Each number is 200 + 40 x the weight over its row's rms, rounded and kept within 0 to 999. Layers, rows and columns count from 0. The size before them is the row's rms in percent of the matrix's.

# up: layer 3 MLP up, 192x64, rms 0.244, rows 81-97, columns 0-63
# down: layer 3 MLP down (transposed), 192x64, rms 0.207, rows 81-96, columns 0-63
# gate: layer 3 MLP gate, 192x64, rms 0.242, rows 82-97, columns 0-63
up81,095,151,176,271,139,157,188,180,206,159,256,260,215,227,173,246,192,182,247,267,189,285,143,147,176,238,219,233,174,230,191,212,174,209,211,202,277,245,209,200,244,164,164,250,218,187,217,209,229,231,139,176,173,228,152,141,296,209,203,141,235,265,167,179,186
down81,100,187,224,209,217,170,235,201,198,305,192,164,189,222,165,147,144,248,169,144,224,118,190,246,211,167,155,178,237,266,204,260,207,124,177,227,156,133,254,171,176,246,228,182,195,169,162,154,237,239,172,194,198,211,162,188,258,123,211,195,183,175,201,121,150
gate82,091,184,140,256,116,164,265,177,199,264,256,235,193,209,226,180,263,151,203,202,220,121,260,234,184,160,183,224,213,181,167,263,169,220,162,196,209,148,195,227,227,138,157,216,197,183,162,117,227,221,174,256,188,181,151,240,162,182,236,213,222,184,173,270,124
up82,094,212,162,233,166,165,245,215,237,267,244,278,203,179,240,184,282,191,162,217,234,154,222,233,209,157,183,202,180,192,139,164,155,201,133,264,232,144,191,233,190,161,152,166,228,157,140,165,262,209,182,262,198,189,177,225,196,146,197,215,285,277,175,244,167
down82,096,253,186,232,186,100,152,170,291,174,179,166,137,198,211,178,198,270,236,216,197,158,177,129,217,218,223,196,148,241,134,216,158,141,190,204,193,209,173,267,224,192,168,177,163,179,200,293,167,220,144,202,215,221,232,227,187,240,111,180,209,240,188,249,166
gate83,098,189,179,239,213,236,242,221,264,242,191,206,217,233,191,255,188,225,194,207,167,186,236,297,177,239,152,234,119,150,213,167,225,118,205,271,186,221,133,225,185,293,237,187,239,110,228,206,196,270,191,257,175,226,192,209,183,194,203,193,183,144,231,147,166
up83,109,273,175,226,183,277,185,93,261,239,234,257,218,174,260,201,259,221,210,228,219,238,189,221,166,234,216,222,198,126,151,129,222,212,216,273,155,201,172,205,191,213,209,140,143,148,169,152,193,218,141,269,169,225,173,210,188,169,202,218,231,186,254,169,182
down83,111,228,185,200,171,181,269,142,226,276,210,220,134,257,218,216,174,213,144,284,241,236,206,281,236,223,230,152,210,227,166,186,219,223,235,272,209,239,172,182,240,238,292,187,178,131,227,213,225,193,177,241,245,203,159,194,137,192,236,220,259,197,203,154,142
gate84,104,168,165,269,161,226,245,121,247,213,203,200,244,238,168,259,203,212,164,281,196,148,153,104,203,180,205,196,146,197,209,169,191,154,213,227,190,174,256,186,176,221,229,219,259,147,134,137,213,160,156,289,145,217,239,175,203,224,247,154,214,205,173,169,184
up84,097,214,204,204,215,244,107,237,241,192,194,237,173,162,255,223,207,176,250,153,188,271,106,262,186,138,121,154,270,189,255,189,230,253,236,225,225,183,221,178,227,178,185,220,181,126,232,183,217,205,199,216,205,237,115,222,204,179,173,170,196,202,149,278,225
down84,092,222,181,219,165,212,132,233,150,135,119,113,138,168,99,197,176,229,230,208,205,287,231,190,231,170,199,219,203,176,224,227,254,172,195,268,221,207,221,249,155,146,221,255,211,197,235,196,175,205,222,252,233,180,221,239,219,193,161,145,247,163,219,208,127
gate85,098,176,268,222,225,148,262,243,228,202,204,214,157,146,197,116,235,250,204,92,218,259,145,252,199,148,130,199,226,235,185,194,232,178,206,128,191,216,211,210,122,276,182,211,204,219,199,189,201,218,192,158,211,206,187,249,218,186,275,138,189,156,148,195,176
up85,098,180,151,226,258,225,169,246,197,186,256,220,239,157,238,219,187,221,215,189,155,167,163,229,261,304,269,219,240,193,243,246,164,216,310,250,280,174,200,239,250,203,146,185,267,190,180,225,183,221,209,221,187,193,206,238,216,244,184,263,266,207,205,239,215
down85,093,179,241,182,159,221,160,255,189,212,194,221,222,244,226,204,234,227,256,201,223,230,276,272,159,272,214,197,167,183,152,291,167,148,196,209,166,152,99,228,183,208,164,174,274,204,203,219,260,177,274,211,193,121,258,213,198,211,197,229,178,141,240,215,191
gate86,108,170,178,118,261,242,181,242,186,190,174,146,206,236,148,200,172,167,179,181,174,202,197,253,173,176,254,212,190,242,310,255,176,182,186,210,150,191,278,170,148,199,192,233,214,227,210,146,208,123,175,233,219,199,170,222,149,223,266,110,248,167,262,221,213
up86,104,167,187,226,246,285,190,134,194,210,247,223,199,261,222,245,196,183,86,189,166,198,175,258,249,139,222,159,230,235,207,196,256,226,120,241,221,213,208,252,191,230,183,175,200,191,201,204,192,164,263,222,266,222,168,310,182,198,196,215,215,178,131,209,160
down86,107,167,203,179,164,205,156,201,232,225,184,197,166,221,212,239,153,212,303,217,222,236,252,221,226,206,158,262,233,144,206,172,184,58,243,214,193,198,281,204,185,268,227,151,220,215,247,185,137,129,202,175,193,220,203,200,204,182,196,146,236,244,224,243,262
gate87,080,214,239,158,199,212,199,243,139,197,258,190,173,207,192,222,244,231,157,241,272,259,193,245,259,207,122,196,150,122,228,163,225,193,187,187,215,223,250,304,210,248,107,155,201,135,259,203,225,183,224,198,267,162,161,152,214,205,168,193,173,193,209,228,226
up87,099,248,214,170,194,225,214,273,210,195,203,217,203,260,200,206,218,198,217,204,158,232,253,209,179,211,172,170,222,151,189,130,296,194,157,201,212,185,213,329,207,145,166,247,152,120,124,165,148,190,165,253,197,152,248,239,171,169,200,172,155,254,177,197,231
down87,089,209,231,192,200,242,159,147,140,218,262,159,171,190,174,187,246,161,222,258,276,186,203,254,236,252,296,207,221,224,173,248,203,246,196,223,182,240,215,160,125,191,232,161,239,226,227,264,220,192,218,255,219,162,186,222,292,164,190,285,165,174,199,252,214
gate88,099,218,257,238,158,183,172,163,166,178,224,226,255,167,180,213,206,190,205,145,208,214,239,226,145,224,106,284,170,211,182,200,209,262,170,132,261,235,187,254,189,191,192,244,171,183,245,151,289,206,210,145,101,222,244,248,159,210,239,180,145,218,236,208,199
up88,112,160,179,262,146,130,201,203,236,200,223,239,228,182,224,254,249,167,227,173,171,176,234,188,137,180,117,288,141,188,181,183,175,264,193,212,173,174,216,229,186,235,176,198,187,186,268,152,313,240,208,188,187,214,228,208,217,213,228,156,108,198,241,262,177
down88,101,240,126,168,186,218,213,180,214,250,162,210,195,237,152,208,182,219,153,228,227,172,169,197,233,251,224,189,172,186,170,185,164,171,196,152,220,153,95,177,170,181,246,191,165,183,254,200,271,228,167,200,111,199,249,148,134,192,239,244,278,226,106,240,170
gate89,089,142,242,232,217,222,160,229,190,215,156,256,195,239,169,163,228,243,193,216,192,326,256,233,207,205,183,216,265,281,185,176,163,136,202,210,253,210,140,211,188,232,145,150,206,217,130,249,183,198,214,238,307,236,219,187,236,213,158,181,218,214,229,193,157
up89,098,163,173,219,173,204,187,228,167,182,258,241,207,224,198,173,172,132,229,219,193,205,223,192,115,164,214,142,163,111,273,220,189,185,260,241,154,176,182,217,210,213,219,294,188,155,277,192,201,149,142,264,102,203,199,216,160,235,195,184,208,178,260,206,152
down89,095,163,129,249,108,174,175,253,144,239,195,183,284,189,219,259,249,168,203,162,134,263,213,139,203,180,235,260,201,187,226,251,238,187,164,124,210,238,187,149,153,236,203,200,267,210,211,221,216,182,191,235,174,210,222,277,143,225,194,214,206,163,173,200,247
gate90,089,139,228,199,138,173,260,180,177,223,228,211,195,169,150,185,199,211,141,243,193,174,185,214,260,172,164,196,159,237,217,190,189,164,95,197,148,243,309,196,128,196,218,218,180,246,176,253,146,195,230,241,193,212,193,240,166,139,274,165,179,160,147,160,243
up90,114,181,215,240,149,239,223,248,209,250,212,228,193,182,219,125,257,205,163,178,220,240,249,219,201,131,133,162,227,194,181,160,236,319,183,221,175,206,183,109,225,215,207,141,165,191,174,154,240,217,186,309,228,155,231,206,147,148,235,204,194,186,188,236,214
down90,108,253,226,203,184,209,262,208,257,229,192,245,217,238,211,181,260,180,216,220,240,230,240,171,185,131,223,170,252,142,172,146,170,306,185,181,159,161,219,163,264,141,192,258,202,188,248,190,203,153,189,94,140,160,200,253,218,186,249,193,220,162,233,206,242
gate91,092,207,216,217,196,157,220,205,206,281,216,248,154,190,256,219,188,163,156,206,221,252,142,181,168,248,206,185,216,218,293,224,149,176,208,256,161,239,201,294,213,185,225,213,224,166,211,180,235,202,144,190,247,187,318,218,141,174,145,187,137,204,177,277,212
up91,077,189,189,158,243,314,166,202,206,202,153,143,215,176,238,206,278,240,190,202,175,135,241,222,228,94,161,261,230,147,172,206,207,234,258,178,233,191,206,201,215,203,162,192,242,167,237,186,192,173,293,189,158,196,155,201,260,184,260,225,217,224,173,162,143
down91,087,155,148,134,169,141,158,264,199,230,210,216,243,164,179,200,167,199,156,238,196,200,135,157,214,242,279,182,177,231,277,212,237,190,188,203,239,217,228,234,183,209,212,209,208,168,181,176,203,167,130,270,124,205,239,260,124,233,170,178,91,166,214,215,189
gate92,102,181,198,169,171,168,231,216,163,202,213,245,138,138,218,202,267,176,275,190,179,191,232,182,266,158,209,134,163,223,162,236,237,161,183,191,273,220,163,205,272,160,255,243,173,253,150,228,184,202,256,153,128,192,204,191,173,185,260,154,279,212,153,235,249
up92,113,179,191,254,189,195,167,214,204,158,234,220,257,191,243,235,155,211,182,212,228,123,231,140,182,206,135,254,163,200,214,161,304,180,135,146,202,200,120,284,233,189,247,226,208,186,179,227,217,202,235,216,143,299,187,177,178,213,148,136,188,204,212,164,235
down92,116,192,220,210,153,212,176,221,290,194,219,252,218,186,176,196,253,174,215,185,202,253,173,168,202,216,264,164,146,256,166,168,145,177,260,180,177,217,229,141,282,172,200,193,246,293,130,241,212,214,120,145,214,194,176,137,237,183,216,210,200,239,182,245,275
gate93,108,236,209,248,107,254,126,276,164,267,181,177,172,202,209,203,205,172,163,279,185,217,247,185,189,143,101,148,196,196,252,208,193,238,162,147,239,258,175,143,172,179,162,183,155,213,244,170,164,173,204,192,285,155,183,185,195,186,215,191,199,195,172,159,167
up93,100,220,140,248,178,201,147,191,187,255,198,175,159,152,162,200,132,170,236,222,210,174,246,201,181,192,213,112,217,150,207,221,164,234,192,162,247,216,262,183,169,186,222,200,223,140,229,90,188,193,173,139,276,137,185,209,219,136,197,221,139,229,124,156,222
down93,102,210,232,103,197,185,207,186,314,177,243,246,238,143,160,260,196,161,209,158,204,223,238,214,151,191,220,217,225,264,197,180,165,222,200,184,246,210,174,288,174,205,151,191,156,238,198,123,172,194,190,154,294,260,193,192,194,166,220,195,189,148,134,199,177
gate94,092,201,161,177,194,180,210,167,205,285,179,220,160,222,168,146,170,176,270,266,165,196,169,186,181,199,208,196,152,110,165,277,156,145,188,288,241,211,225,152,175,116,212,208,221,264,199,209,136,194,177,161,229,226,203,188,209,223,221,212,292,195,264,212,157
up94,084,147,194,170,107,166,217,106,204,237,165,134,147,157,210,183,131,117,177,188,251,183,215,216,142,204,206,166,171,113,223,188,216,262,214,161,167,220,185,193,253,189,167,216,180,199,228,152,234,248,178,182,129,204,220,118,222,170,165,156,223,198,161,193,189
down94,087,207,229,144,218,246,150,190,179,187,224,230,324,209,185,86,237,250,209,242,129,164,151,252,218,199,177,187,177,177,250,216,238,141,243,187,222,180,170,261,154,170,208,173,147,225,232,179,224,158,206,235,228,250,169,191,219,173,207,188,246,190,207,261,265
gate95,096,239,190,234,123,178,220,169,165,151,184,272,176,210,157,148,245,137,164,215,179,214,191,132,164,146,212,216,198,174,230,200,230,121,222,237,240,252,247,219,188,228,196,173,139,169,142,164,224,135,185,204,252,221,100,248,147,193,195,285,213,184,220,198,200
up95,100,248,223,107,156,216,138,224,244,193,274,161,262,212,251,199,153,185,175,188,217,199,200,205,193,175,229,232,298,242,230,243,145,269,191,211,168,229,197,169,206,187,216,198,189,168,192,148,271,131,131,266,180,185,194,227,162,123,187,161,141,215,220,194,197
down95,100,208,188,137,239,190,209,204,250,220,221,161,227,246,288,277,166,205,168,170,252,157,204,258,245,238,153,178,137,181,183,217,171,232,202,213,204,226,166,144,188,216,195,95,154,149,275,210,190,230,245,151,143,185,178,213,259,234,240,181,232,263,169,231,227
gate96,120,230,161,216,131,213,231,210,169,229,260,193,127,152,159,159,221,229,229,179,251,91,201,216,153,135,185,200,214,116,178,197,184,186,224,252,186,146,234,195,189,159,184,166,276,210,137,165,223,203,227,170,247,193,167,248,230,273,209,182,259,230,134,199,208
up96,107,159,196,190,169,245,198,118,220,208,150,158,239,291,238,278,222,241,213,245,189,289,229,208,243,294,181,192,286,154,197,183,231,184,200,188,194,216,232,186,168,279,173,198,166,214,246,210,214,201,191,139,204,229,173,171,141,142,180,237,146,177,218,194,161
down96,110,176,202,194,217,214,173,255,168,256,171,198,209,188,252,155,121,226,162,156,225,175,240,130,159,186,156,172,222,219,194,199,150,180,156,187,189,181,203,147,186,177,149,167,173,199,183,128,300,217,216,220,264,145,149,253,270,148,168,201,169,223,125,123,206
gate97,099,183,156,204,207,256,183,252,226,207,224,297,136,220,136,178,156,175,195,207,140,191,179,203,238,212,216,208,204,119,192,178,181,192,139,229,172,234,239,258,169,248,213,228,247,136,223,280,158,206,222,156,134,187,178,269,227,278,219,191,184,234,171,126,212
up97,108,212,208,258,219,286,222,234,240,214,217,263,236,246,160,200,180,206,258,197,179,137,202,157,208,171,146,212,177,206,236,238,279,153,188,275,161,194,230,233,190,189,188,177,206,135,136,226,120,224,183,183,133,235,189,184,258,157,211,274,267,198,138,199,176